Each number is 128 + 32 x the weight over the matrix's rms, rounded and kept within 0 to 255. Layers, rows and columns count from 0. Numbers have three digits each.

# down: layer 12 MLP down (transposed), 384x192, rms 0.143, rows 131-250, columns 32-63
# gate: layer 12 MLP gate, 384x192, rms 0.133, rows 132-251, columns 32-63
# up: layer 12 MLP up, 384x192, rms 0.136, rows 132-251, columns 32-63
down131:112152177151153106128137124149122149188110114096183101123115199137178187055112111116093069216178
gate132:204112131083101119186107134150170146127156111055123137151140118149061106140108108115084140120125
up132:149186192115139151084119126173159126146131156120172144148115146114049183128171099120172137142110
down132:176097072174101070132136160093159168106146159154195171064207071097090133084129076134105115170118
gate133:161135139129132073144157081157152171116117177128087141134189113103150154148102074158211070112125
up133:118187133166122056149093140148134137089100143144162165125149076120086116100110101161145111160102
down133:129094119099095124078076154129079066111136139067216094140161073146169108077152146111057120145103
gate134:136112106168106135129156145177123171164086171169129152124189116144102104131143136115138104141103
up134:110100130150123130121156158112174062137164051082095110062113078181086147128096134092124125155098
down134:093100004074124135052136163069114149116149145137138133100100165132069169092136113165105150078094
gate135:129097136153159096120124123093132153100113166142113145161200121054108147112162158168150146135071
up135:100133043113133123077151089092093084171100132153151075091122088154128141111191097080095140098093
down135:088189143130167110091175152145107107160199177135099088070124158135164129154103121108141066168131
gate136:123124151119219103133072112116135130106191108100135157167109122117117101115136104133116161171102
up136:176069129101120076095119117131132130158159167086110111127097116162104147146129131139123111161082
down136:113046182082140074146106094146161138135130138147143065125119126117173155172127151055156139138141
gate137:095196149155067083114129090141194197177145153100166156104121090106146159157099116148125092078051
up137:144127157136174127102197155119123127130158088141145086181109145154139092105113120124099124140137
down137:084141079161107127113131100177123157207094145177191103154125163123179160132128128148123155121105
gate138:171048119073103167118122098099140148187109096069117113094107137122093075089153167148177133145125
up138:089142128117180106053071141102079120139122133122144170084145127150119156124152110086101095123120
down138:094135122166096133089122106107174131039139155116143139139130173129127104110155130160087168046138
gate139:100137102157209121171126091113151124131130158109123131107184093083133138170182085136155167092146
up139:091134126162151152128100145145202139152128113112141121088184140132136076043117111193174080163122
down139:132115101157140146136147130123112130102189097127145136159118146186127130114091176059146146092143
gate140:111148070161184149128123202168089142135151139158172184140127152141123077132126116159108113049167
up140:181112191122171112159133159095078148128134119131125080111134120132117141157109114170122157127131
down140:170130123068126054109115120167209156096109096110123133125108177109096146121115143102069102167167
gate141:130090137170142158148129127074075154088137127096061097120166140110109102130164070173179136099166
up141:105165153184124167131174101107128136151119053157080106179133120098176143141146154054168147141082
down141:146119140153128079107174141178117157180129150198087150072176128172120151101155093144128091118165
gate142:104124160148155087121150071116096157160081158103088168128138074133075092189140061121081115184095
up142:113190113114134032141171098116179161158079153141167172144115077161110162156175117189068123176096
down142:126109118156125158093159060109126131086136150106099112097127143126156061138136090090121081094122
gate143:128101118112110125110146093133171093176097114138161115148146130109156087121134111147107130076161
up143:180167169096156136132123151166164159124113126169074083126122150150056186126110180105129131117078
down143:127141135130104138195076143079107126109193146068062164055069128094074165083126143092160164211032
gate144:121175111153095104135094098152140153110164093137136143145144062117119058169113159120142117150149
up144:077214163133132117062111169113118143140161126120108138086135139070117103175089072101124148126172
down144:082138172120139159101097184097103111169189087167092077116080172140160119169112118088204171176153
gate145:091142103110137110101125123137134149102137128158110134154148134159175191114173177112098120061123
up145:103096115131091123139169109132190124138135170086158149127151159086125087119115166123151154158045
down145:180104169069118086149168146148169123087048132144084146119119068122073145142137117116101144158180
gate146:107134092151160198130130100203062092143125124132120166105166107144077123118168105135180120104165
up146:127114156123160152103155080178134123143178090042149141160097111132112115101126153134120139072144
down146:159082107135199181111133098126116102143116146191076134159138200134165146145089142078178114045105
gate147:186111050166132114120102116080130161120124102171137143142110164128083116161160145086099159111107
up147:108143103083153179092153079139150159095069093131177189115071163129140084140119179115179137196088
down147:086178039165129172110074095163113177095143113095143129149204124217111065123185134137111152192142
gate148:127079148153094079155147149100135083033131162118105136112186115076128088111102066127171108143076
up148:060127187094121112129089135075099103108134092064067119105107037060129120144097115065133127087140
down148:101132128147162078151114174075124102094183104114068153119150170143135125108027102138144100159066
gate149:119164151128169144127169077139150220120153113092141143185144124159144095143120110153152154151140
up149:104143164125154165173161151166135149096130113147112124085141120133098124135085134106166111120102
down149:178084096152139199173141109117143149110162162153168146098117111140119096137163101146111091162208
gate150:157151182133143094110083185168111125071109134128135127107134098169093139107081122112125151095132
up150:087110161157142112179115092088100166204158134196092110089128130114097163134094120126128136134169
down150:113113121082112149112162142055162185128082167132111162081114151072115110086073096128179112098111
gate151:152095135082176125138120128113118113125128136097145098104063121102114098158130090128145150163058
up151:108120121131118107139138125091150111129092128134137105205143136142144104167115150116082119144169
down151:118123214100116159092103101133113156157112130142154098141103165175126139073168116120115152134140
gate152:155136128144125085135122113156087144118102165147129162154176164101129084137066123085194091211092
up152:170210171116144064170157117112122113124141121158159083145176161140093080147152108106162168141105
down152:159152022130180109146095105068087129111116118117127105154131097156180105069080109141143164169090
gate153:074120165192175159186141132108128115143133122119124126162132103133132131177166174112121129103103
up153:133088118101167145126100123103100115111116123118203103149081164155108147101132107143172123124113
down153:173130148140144138124144155165127091117124111089203098097129135215125123150103132187125111091070
gate154:067147163015112064091128085133113143150172205115144070105089107131134141146145184177135162145133
up154:148089150178109151132064086107158131135171128142192179202081106139127149093092092175138176077134
down154:120090113103104144160100118121176154115096051090094138112078124117143146114096082192153087136140
gate155:143112135124179098050139115122105111123086158184069111077088168144087088154128157089108130138069
up155:164112134161114049164135133098100097127192040129118083123181158113140123130157141168126109119138
down155:091083110117135116174129072129100116129053130092101093081113075147145131157112100146130070092136
gate156:161089133103127172125149093105116078059151152073169111127080138166123121145154118142127152143172
up156:077069128117168112183153128150166141104181072124086127179140115113203121061144186119133074150159
down156:082061124143164112190192116075124092104180032053105080091130095140126094087126093194034112176072
gate157:131165123107081108051177100178163088100178157098142112121194140167072123176172094098151128099106
up157:144098105152127140137088114097050127121078125082112049130131151152161130132118130132102156130136
down157:090102067185182142115138090069104142156138084117056112111133094146165152131136130089104151083116
gate158:093135159117175150136137098149181050060122104153150099164154157133157121135061132127122090197087
up158:138090097171132162096133196134177085082119107105124190118122123098175125122088122117108136120168
down158:138140109137130180103128160145061134069130101062167132149125139139121157152130112186155096155130
gate159:111135174119109080151138061130110128095123131154100100120162121143139141128185067100203106140050
up159:138068108118108097111087112084168177108150127087136117122134100127120196112150162107052160105141
down159:116138075108061149123168120114132132145097168101128130142124181096125177133138110119105199127163
gate160:094130136184135137195182153121121151142089103105101126077098101168135174152127151194117132109110
up160:111152133095135120109078088132128130136155116095115058104110166163151110176132026109108171170058
down160:097146109162123106070099126096090095133113081131130071156101190131047076130090092127144149089131
gate161:119120127072130104131125134079161128122188148104129079147183148116167180179145067106143135121108
up161:162094106131106115125131122094097100187057113206101115135045167104046088115173167073144141131083
down161:155126097085147120163138196097126086121087126128106078144088104115083078137131159157138148157093
gate162:090100160133097125124147142147186111086122110087146111114139129158140139214152105154176152108082
up162:131119156146172102221129090109093135120137111078135117137171048114098120121180131169122087108137
down162:082134082188109165079099127161143161118063132137142100122063105063131109110103117116119108112093
gate163:207159138152068185124138092136124135130144166162114146141119159098110118102104107178078202196017
up163:084140178179118177130144122069086130129121158194103090071086094111174169162125149152189121191125
down163:113118024093179079097135159174145110138120120134113148166156132144104108099125155077146127142108
gate164:136086107105096097130126129164130143092119166121181108148054076138102114220097151134112098163117
up164:076161151052133121129114097171158115087214126141125148165086146206085159125180120154189108168147
down164:081132109179157159152103190158124089087148113098112123138154136086104093112091172157182125114085
gate165:128105135156106142113135140187107145053156141166074140138162129135138136097137125164133150098076
up165:052090129097128081154181132186040125180076119155110145218156084140143120160119154109116168125133
down165:149097164085122082155143164137165125119137158131132132112146056185153133187130128145127117206103
gate166:078109141114128125164093137091143112108145135105116086146121142110140151109118137158080114201168
up166:113106154143176133121123156130140105153156107109149149156147155117116130127136124185097096103146
down166:115154192117120142126163166097141116160184104147153126143174186092129145140136139166094122087073
gate167:123105094163163086159086161113150044150146106116120161140164158152075124036139183151117139107098
up167:127115129128177182111148116135123133074151116099123120077159130113126157075131110106186092105133
down167:166103063111154171122113119148143094152182177072155160120121170171162147091142100142158228093091
gate168:147130128102081106131147077103135137068114097116133154073138100080135087066149158116054195116083
up168:124116125147086145100168131142185110115079144134082131167106131078133124134131132138140095175084
down168:185161124138172100056130118129124162124115115143172115124096088148147175085116119109174155141070
gate169:144151126126118071094147189103012142120083146147144156144162080136189117122101112146141119136060
up169:108121137158169138098094140120135105122171172133118133179147151093090121152093111144140195106121
down169:155117122191129149108114104113096108136171037159117110095147157148169138128131077218140154171124
gate170:153108108158147044146112096110123131087133123118136110107131112099109163059112100128165102116151
up170:167156086079102164101107145151128117127154147123131148108111151051162169121129098099132173162160
down170:082110179114075137067121079118150058118167127167140138197115087143139120128133196109100089154134
gate171:138096065136095153191094128141121140145147104117101119143128173142115100161094113077133176084131
up171:185093138109139108179060106118091102117116121133088114135131106103127120153096142090162140117152
down171:061115119141109133086188127104135140104141168130160149148123114111119092137093111191069111171109
gate172:123103090105108110168131135181158156195152105131134096058129144124136154096151124097149163177119
up172:156131132118147157125159162092098085197105153119065141139136138144112106155133148129090111168110
down172:121170220119077130124099146152166134165151113112156152121130122127134047090142126118153115119176
gate173:082116080150152105099079150132106116115121163139114171084127196143125096198138111156089139086102
up173:187116146134141142195131135102172123191168169193162098138151206145196069072085113150185184092083
down173:127124164110139140153103124154127114079092085103111180153140110132110181168147140089101120148051
gate174:167082148189115073164107145125117194104179164065130145122128102094158099096115107148150103092136
up174:080119143157168117179090145080098120077141114115096130147115139127091149147156160126155154122147
down174:102081123130115146130110078134090166090087201142119121119132102123130043078073071106123103109140
gate175:155135147093111127088087136136108118143166120167129120147087157126131129164090174082121133106104
up175:114143142130148155099161071098099156140160157137147130157149125181130130126138123131121172125120
down175:149080111126179141124128149099122148084105115124129120061086087111116151162124082134118137158034
gate176:154109225159122152194093115149134117192110158072144103129117140181127098049138117089098108080104
up176:128096109105072138117147162129093127110136086129142150162115078157111176127184136123114124127154
down176:159116137148202148136120151087081119206127195080116103117098114159132142103158158106144121123146
gate177:207137162149169111152106081111144177106120097115200111129131108093127125135098159140136130093068
up177:123098104073096101131094154071188106126158135163159136144119114109151106138116097161113090105090
down177:125107135119085158154184098108182147137057118223120103137114161122125134105102062110131076123075
gate178:131148171139146171137086143113131096078109101143130164144176131130087112121178107123141110133078
up178:097065188177114177095137131151145168098150155160133161166097110122144124108210093106129078137127
down178:187081048135107162137114110118149101156182104129116107097155141129151049126145109143155151134103
gate179:218157127085113148101083145134082107118105128157101173115091175053089134111142137186141119108118
up179:092087068132204185163130124113156118145133096159047118121156179146119116137124125103100079086121
down179:139112050185151166169169122134173176135173179124131061140188148100072133122095094119128119152085
gate180:174113148113149094094107122156212107043108149141113088125141201110117118090156129139104112147108
up180:099092137124153123110129133082072111120171189132124145092076143149119120140149121114126127127103
down180:085128056081139147131096111137133124162142114162128075142128136133113163137172102120130176177066
gate181:107101145105197151159158156059103105159160069116069133136112112146154148137154075128095141088138
up181:116139073101104078151121129145094132188177202131099136091164155050124140091097128147127158179115
down181:112143108134115096138118142111145116193131090109043149138122117109082114109123118139084127091137
gate182:144141126084209153119161127153146113121085082092140152102110124153132090114076111179147125119129
up182:155163169131147138126216172118109166121112156152129096134087121164166178112127155206129131105101
down182:109143122128106198102171110138156084149097101162126136078138105102154114102137124099146134183076
gate183:134083167106158156149139108137155113143097142111183135166203111166150165142123150146195110184186
up183:117142132165128092111112059207132104146145176092026083176086152153119112143085120171132162077085
down183:106141100092132094118157093140144168141135115123118078156185119091128111139104127129108083121159
gate184:136123215124140115124132136073110036136127110168113106143115115093103136128121125080189090095121
up184:105084064152187163170108070101112099140119109106111082158098110092094111130148140071115135177127
down184:080148146054107123124110169141129160069126130134144118157106088127118132169107148092143128110111
gate185:138116149099123203140069153113073130106158159128136112158133120125122114092107110165130126135117
up185:081148201118118095067109085139092154128169110118093111115124146192135148172118118120120134106118
down185:204137168137066158073104170157129101121138130145133146136098196138111142131111125145099155148082
gate186:151102079165144145169118152106141137121092084137124116144150094121129098133127143104041110136094
up186:077158102123153117131146131113118187150183097160126098102140201114153105072132144099130123132169
down186:124125098138114153167085177126134140124087133156120193105156102148131097190111126115099123089037
gate187:113080109121131101115123171118119118073156133132165143194138131108119067178132099193158135087142
up187:185187149084120124099149093101146099186110152144124192119103207123121116119130126134088108030200
down187:083091061164172162102142131180177134160173169130097084088104107160071101120087108128145095089017
gate188:121189117080099126155110103130115118077157148097085108138093130147111119145078099110131166125159
up188:143141155124131140098135136138119130170106172208110091180152129173152107126162140140152130104134
down188:100192173120184162111108116114150091139064094111056107196124113170096092130199116070105153111096
gate189:130134142128107106141138137113176156125120191102124155103122115171143091119094092147132147136074
up189:180136120150149121089165134101128113125128148124135095091141155084175152138108069105079122128113
down189:130123170146152131111129149093176154121153106127121170132161108144112110124154120082139078084166
gate190:172100129116158124145127103104154085129111168150121126130096085134113105160101140131096138136148
up190:167101122169099095156155136125115172138105128158169128129163165124094092099104169131146146168132
down190:119126108160175164089159109143150118114118160153116118099116131192119137143116094170148115122119
gate191:121122103062172131141091087160106088079101113097132100110087140136150127154108112088096174133126
up191:118139167105120137085150060078181106154125098129137171142067190135175132127096106112179084076113
down191:105132060138067103178166143178160112121100148130109140163194214139107127136153140153135119171083
gate192:063150195146130120163114146103154141113153117060097177128161155099090137082122153101187089091145
up192:156082120131151078173094078185109136111082195117119121087083102061088136161135086212116170082158
down192:151139086183152114143202036061110165138157106096106085167134045110143176180129111150163195161117
gate193:079084064126154092084196097125113157113166116156097097091135111103132100102118125126124135153101
up193:100165136126100097156143091138063183176137144138100099065120150124133143063143155178125088191194
down193:126094178127176137100118064087166141063142119109130127115113184155155096118150129165108122097087
gate194:155169125173086125085119104206073064164181120180128118100085123172084144098153158062158129130131
up194:115090085114186097150164149149169163109145146149094121134162168082132147177118110189091112042146
down194:084157096119155128024140155128149094162095140188148127105135089109163175153137147127085120197118
gate195:080146146130138077143127171149124142154139113127096148201074093084114112093060113122128126113146
up195:106075106095158096118179158143073145158068118185164112075135114074130151135150148149163146146090
down195:126121187102164149103156110148114111125078141111149162097117108081130115079090095130118123134064
gate196:101100149100115123142133188093124156142118112121077138121017102122162108118149120147128099140117
up196:148129123107149105114126198156053123106096103066112163155175153096142111183131158100088097099144
down196:108131227089155130084123136103119107090153177143120090125115138085120126129093114130117104080195
gate197:108135152162154158157170091044164107132102138107016098156177088136122083096155145127126193117109
up197:135146095133161195097106072093105160119124146099101117118149118123177129141127133138131111134135
down197:145119077069167145150133136072147132211147115163095161106165153146146138152156147136169105070156
gate198:204128052141118144151169119166086111174123183120104137109139168137072077158147156103048159103113
up198:143102127139073143125189085140103099130148144102161096133135104094154134113153127092101114155186
down198:098108164133185111112102159108069093140110131113112108153157125092117117114136126197135103083102
gate199:105127212131115103138090129174118170114196032104145110074053135141097162162191130082157193149159
up199:165158157073173094163142182154087108153156152117130145132138156102129079203175141112183126199110
down199:164121117139113132129175144129102166097134170212141080156156137132144145147108110116162084214069
gate200:174123122177146104092128142150094154136150124104124120129126137140077103205108121130124116153114
up200:136160123104080141153105135101141106164124135148094140155100138109153063142126099136109084129032
down200:101107132108132178067101107122122148150183168131153120138090139127166132078145123138190096160078
gate201:123152143157136111111082094092078156147107154123189168085166129152114091142113094157139130116130
up201:173120106163152126158112119155148093108158083159100118059153126118111135125117140091084107170100
down201:162139125138085150227084088182141112089092148125139153152135165108097162138072102109122098173091
gate202:055137113082125126146085051074128092115099135144100141110130190078108107121136122123111092121159
up202:149082126112123072130171108089128145108107105129155070088178172157118162107091091102095156116090
down202:116102181133116146087137142088092087106074104107098124106125133125100112176200140156118146150101
gate203:117174092161124112111124086156116117165125127106118140107107077152114079180163132133104196162164
up203:098121119124135162146166177126141059139122166172116122132109093104137121115111162082094133190084
down203:152180103074104166089136160099164121105148105153100112121165120192173124130106069099111190137159
gate204:171122109158085138157146058117138117179153168169121088146130058127107173149133157105155175078096
up204:123113112125129112133173147187123151123110111208123164155126135118132155164106129108095139119119
down204:108166030179149156156109107086132100159097162155098119180200113108112147098177184165109072120203
gate205:156055127159135124151138154100120161123139110093120146135132107121076082101082115093119093107097
up205:162130108146099127146135111104098093114173163123115137150125091166155160094133131130062113102155
down205:159098100142154112107157118150117144083047193094123125148071146159110110114133116128165136169240
gate206:154114166153154107095153145133160151089167124088105120083143065075133168098091152163119128107130
up206:141136147065157186104047159172110191129110101091115153113131140096153134139106172123077094158164
down206:133173143082104111200144159113132135105101135093192108141139169024184108164126143150117123107151
gate207:128139136103127132171112082111092125096156121123131076137087108113183097121141094141075148158102
up207:080123093106140132122122098122134098164158128105166132151150080179150135150133126156128095113098
down207:069157140167073154133153113161151133125136174141116130190130124143113132109161120145163118168109
gate208:206153222128144082114131171097164175169152091136172120155104083130159096100107097084111069083109
up208:154205105123093078109111140111121130191166131132122173161086002136113134070087062129081098118156
down208:180136087145115103136163123097131152122099140155191177152144138097152113155163144199061183108101
gate209:128098114172166106132110132092112164086100127110103106138150097098137164094080126088131113118137
up209:123211148153149114141130093071116109105090137138104111164126194080123163153182086153130139117140
down209:110134129130136190154085154096142108103134087162155147104160149146066162147155126158202130126131
gate210:129113193147069139156097120115164174060107087139127157185137122122133097166179135169133139061170
up210:205081073173158170156128174125130061108097076089076141136120137185143171134166048111087153133064
down210:135076111155175127224098149151139108114087091154085153167140185116113127079149084112145090117049
gate211:175049149122157122173136082159151136139125078162147076105119119158099142129113142173106171141127
up211:123123125178124078193190098061153137165169181126164164155063161141130120063111130142145157176130
down211:122153055140147136081132161130162150142144166121188166138096115133138091098194081121141164128129
gate212:190145148080127143143179127183090065172135165138136079108186108190123143090149075189143099112084
up212:160075170168175124150156121074120109131131133090090125068105139141105157128134114173120105108110
down212:160104135178186089103114149133126130155156111095081146139116113107179129122079155090130147092100
gate213:079122115146119137111109157093129080150139161091164148196146113126148089087128138132110118098090
up213:159124133096095145111145070087207195173177121088122064060097161169125094164137124143165133115097
down213:169143080154066120116170115134145168163069137165063188113174165210097156160130114108138117125098
gate214:167108184085150121135035073094141159055085109139101126095126146095117109108158130157151107106033
up214:162109151162058162153123101088177185066167121208154108069115119145209053090143151050092122104161
down214:093110121160090172097134156126119140159096129122105105091147051122071108097156163126216161160131
gate215:038117149143118129136146156140125081093060148129146091049165079175109177204107116073197158145116
up215:159102128087137107068148120163149193114131096064119120206141108154160118069095121126113177089194
down215:179085129104140154092169176122101124147163120151177120105071188092172099131171132184082073126189
gate216:114050159141201144142148116123143197107118159141090120140103100131076120183182161175104100164162
up216:165121166156140166166105142109102132054101151129095162201166142138158107079136102174152195121119
down216:132130086183142096137147148143179121166111167181134143111161143154118122077101062098118152110189
gate217:160125103161133150167089142111196144116240104120128104163155133130131157088099155163101148121076
up217:171159115095111067123141160118164116142144144123057141184147171101107140139133068124121174174106
down217:100137091106099002105101156037078126120119122184094154124116136135136158105117125092233112128220
gate218:129139108104095066166162147143176124106151108147159139170128157141129137086143143140178182141078
up218:092170114153147075103103200090146176131140145175174202101118189128139147128152131137121082095143
down218:146077190193142121133038145127141125052131139114078106042195131102146083154104138114139107075119
gate219:119155149114112085076174134166095134165145135113118124133162090125106112139122100159123022051176
up219:090144124069141099126119104130114116162148162143120114148100154108127061070111117137155136089134
down219:104099101098071058099144136119109156088110155141147095134029116178146081075148114099101141153137
gate220:112147117164113100155123116177200083149099183140123138120087121130148158117204147156093137122090
up220:079166045030130096152178106164085129158080129170108148077152116111120125103096203123113214044112
down220:085106149094143124175187131138166122102132127148089113076088152152063100063160151072097114119161
gate221:203143113145126171105119119147136122121150122184125100117143100202153045143094154187129209139166
up221:140139183140142106151101111084090188193108130098074117174143118173174078108123117131131164171125
down221:054089062130106166154078106140134168100169134090152101120139187177124092154136133078087115113159
gate222:109137098208201129131086125118157124150113056149097153101134118132121124156107105171161101124138
up222:116081126176143120117089200177078190130104134156114151142121128106099062069097109084114049162127
down222:107099122096115157106132105157126073115159072125161120174141159146098121094166121104087102191083
gate223:096096143119168080193098140175176171097170136166088118122152128115171105138156120137190117168142
up223:129086095103119092133164065106136096136162130179111166122105143052141155177108108161159138183137
down223:135150085133082119166078106162121112116107125160148118140110179094098097109109153124128146127144
gate224:103127174110165171147147187139102131154100135128087124105108111155139097166092080137151138118136
up224:082138126103142123118089087147113137129168116112118130165144115063143127118099124166165158114141
down224:104149253090161085101102150092134093102181116137121151128128170058150210114128092136133093145104
gate225:104088112156168091162106107105159126170083127107106138136105079150075094119162188127120139129102
up225:140136118142099081104129158157151135143120078156096137132159144128148140176112129118114165104077
down225:100135064171095187152188100140091129169157124096189092121138145088165095132086119174155075160119
gate226:119086123167114124117098113080162129116151138155097115173202135140172146116153153149134099070166
up226:103124100114153152079130104098084168097139109123115154126083081167138175156122096160133136090169
down226:124112200067154135182112155126133108130120107129135096102068141110089086168087134125054121129154
gate227:139177095157106165127131105149101150136198158128138130169169162115123147141104107167128166113108
up227:085121153147114113152130167102120105090048120129130122156138098120174097109162087107130145149075
down227:127183114155101101116115166125169158142136142111186131142104126178163128079070122130139161132193
gate228:076130139151172159082045119117128109083180192112108157150143118031091048121126123088115101146133
up228:175156150090126136111171117173158135126101094176130152103150071189111102151147168066206090163078
down228:142137091135093141088187073105120204042070111096123088114142117107062101099132098129109145116074
gate229:150126070117132123135095094100127094117130172135107145155122126150123034095117183134118096156160
up229:154111235117118085149117110120093092112123152109062124129124134134122149122175102122103161115115
down229:112106095120179093105110124123087103131129142120150122116099153081159114123143109135114210134078
gate230:124080121123132123078093141160136163103121137119163123128138134125096130118177112166147161144156
up230:086138115101187104110116131137101122099162093166110139122131104108120104210115112178128102177106
down230:145081156077165116088179184143164175150154168139107094079222122135122142177164119190152156141063
gate231:155161105128100171099141193140151125102158187158102185090098113164111113183161096140092159155126
up231:112061133157109076113120137170156102174103170194119178089146184126143166109098147087088159121115
down231:143098118133126122160105141103059134141105129114091159147135182117147113118203088120135142146141
gate232:098108174091095123125132070121168073140115144125109150111154118165120118082127134096175134150131
up232:087173097158064096112133126136148159090179133128129189151092119114131122148108155174115139134140
down232:075040205134111135139160118112101133155122184106158109123146141078168096133079101129104172065102
gate233:150082159136095190129134144109114116105186141146147111168178197144096164087090139090121119090153
up233:113153104111142135081130163170147081171133149049091144088138124120062112134080158121057154122103
down233:118134138146114175182122095153120155137145166144111103105160119178120115114112183031120121173118
gate234:080100117102172134094172085163159129115183087115166094096124126156165117164142124114178117071154
up234:209124166086135197129095124168169211085114145103131174131135130124119114112117143080129132134118
down234:166155117148099089139173101174092089159129140113094113126114159173129110144154113135181136133150
gate235:128090199107072170116170081092147151097142105113112062147120102160132113148074179127104103124127
up235:132143121096078094106169143155102134167132116133118161129157098093109158121093124111122134121106
down235:129112094093167160158147165152148086131096110142114155104084127131087160146144096141138096054119
gate236:065078121114107082106107155135166117133135127146145133168147141125209156093147083138143071165111
up236:176115161094157165195090149113142086108174093090103098130142156130091104141107112121099146078166
down236:143130161122157122121141063134169132165075083159108122111076138144077075140101106116073134222087
gate237:032088136147119144060151141128145109107113112199116067161121127124084142161079161149147147138129
up237:065106063118110088088138178110153155128150182115120135182121106045093118179120177117194078169165
down237:151176191162203119130176153101128114116138148159134136138123073071106133147116172117088171101113
gate238:121157112117138123111193109142146111123091139124187119073120177188123125202171104077155082147116
up238:176126100157148093255070168100097090110152137109072090115138123085128127143087127188138175120151
down238:110140056100197168169145148193149069124091089140214116129137120120012145174179095141151191105116
gate239:122203137158157184078132141139152157142180148154134150144133130145133074173167096135100135123122
up239:146108138068083094107087107152160170122061135115151143057125062137092180120136148076148165091149
down239:087184084058158224052099131123084121155144141125105098149169212127113178183150151158060134142117
gate240:084134118156072115108121176113077081162123065146177169164146159141146095136153125132114123122053
up240:133150107156120122094099115153120106163162134141161183107093124169108134104111147111148097150105
down240:135119111147128151099136163165146101107127189124105177129128107108127143129152166155117134134127
gate241:109092112116094128095116173132084104093113169116142187160136110110211139164080151181116111163099
up241:148111139160167116126148176126114154100105169125121119083137096118136126097088150128097186134158
down241:173164168125145094177069130168145063110122105082054128142144215148133135135170080154120194107123
gate242:127084088133105105173112177136199148110159123118151038129130154137087112127148115118134109088077
up242:134097165136168150180117148183095134117146082162103172197119153163165155094050179091163236138179
down242:129129117171122076108092069124152049054135110170096136083146129096139180138220124139071154159152
gate243:077121193097151087109119172113165136079097089120137159142150070120126111125116110133089155176114
up243:123076119125067081116118095104083112113105083081126105135112110094130104092092159147096123133111
down243:146176116147092159170104095100127205178134106129129163101086123076164148101096145161040143133101
gate244:121080095183119117181079081169126129159102114094112161152117117100106107081130124110091058166160
up244:070111093134108150112099144140145120114156137072112100156116170104136096116108089046087152175160
down244:191116158107089152170109114155089120121111082137155082109124223110083117126116144075111161127139
gate245:122134127130094123132122097103076105104098124119103122128127115211103165113095143111120168102148
up245:150080100124109123135144124160168104146192123077094116118096107141133066188131130075112175130207
down245:144179091119121139130090129156141102063143163121163072137142147208115100107130142136085153138161
gate246:145122066172101067164154117191095113151148148137173077144089077121162141134145140113062095111101
up246:129143139097089105099090176110099149087063117145156125155117130177107117058150098132136101106126
down246:165085050203097145150108125147174097142174133124121107109143069107140058114140136155126125112107
gate247:125186106130110150087096110113111127130160109086135200111134109101125081135105113122184083107165
up247:112148149103183148127064117119123129058149135116113060100137089111130112160125080110090094137109
down247:151180080165228130146105124181164116096151125102108070072150122139148163191177054119130116156141
gate248:105091080155131143084075110118113130137152185100148230193188135110138113108150111149130101043168
up248:068100133112085132100088140093150122169110087135106194172103153163096058070105163107096118136133
down248:097093088129160094170066102253155083107138135086102119138151067166080116139123100161178172155149
gate249:184169151124119083099073191132119163122108095091129109143148147104136092112081138106128095170132
up249:154131095169090143162116111117166056090153100148107105119112083187176199100109175140107143122198
down249:132181040111089109158104155120145094135125177157169132134156213184138170120139095164106184148105
gate250:150106107164129080172106116161154117147132159173113152173088111150070119151166124152180145034132
up250:140136110115104124158160159164089128086166081102149118152072149157086097161056143164111127124136
down250:154159139150150156158176050080084108119153102151105147121126171161112151215165137136132149068186
gate251:152126130086133106150119112213102118144100084171091124142146172134122187138124113104173154176034
up251:161093152155085137147113097154125184101165085122147104152125155087153140108139187167155169158150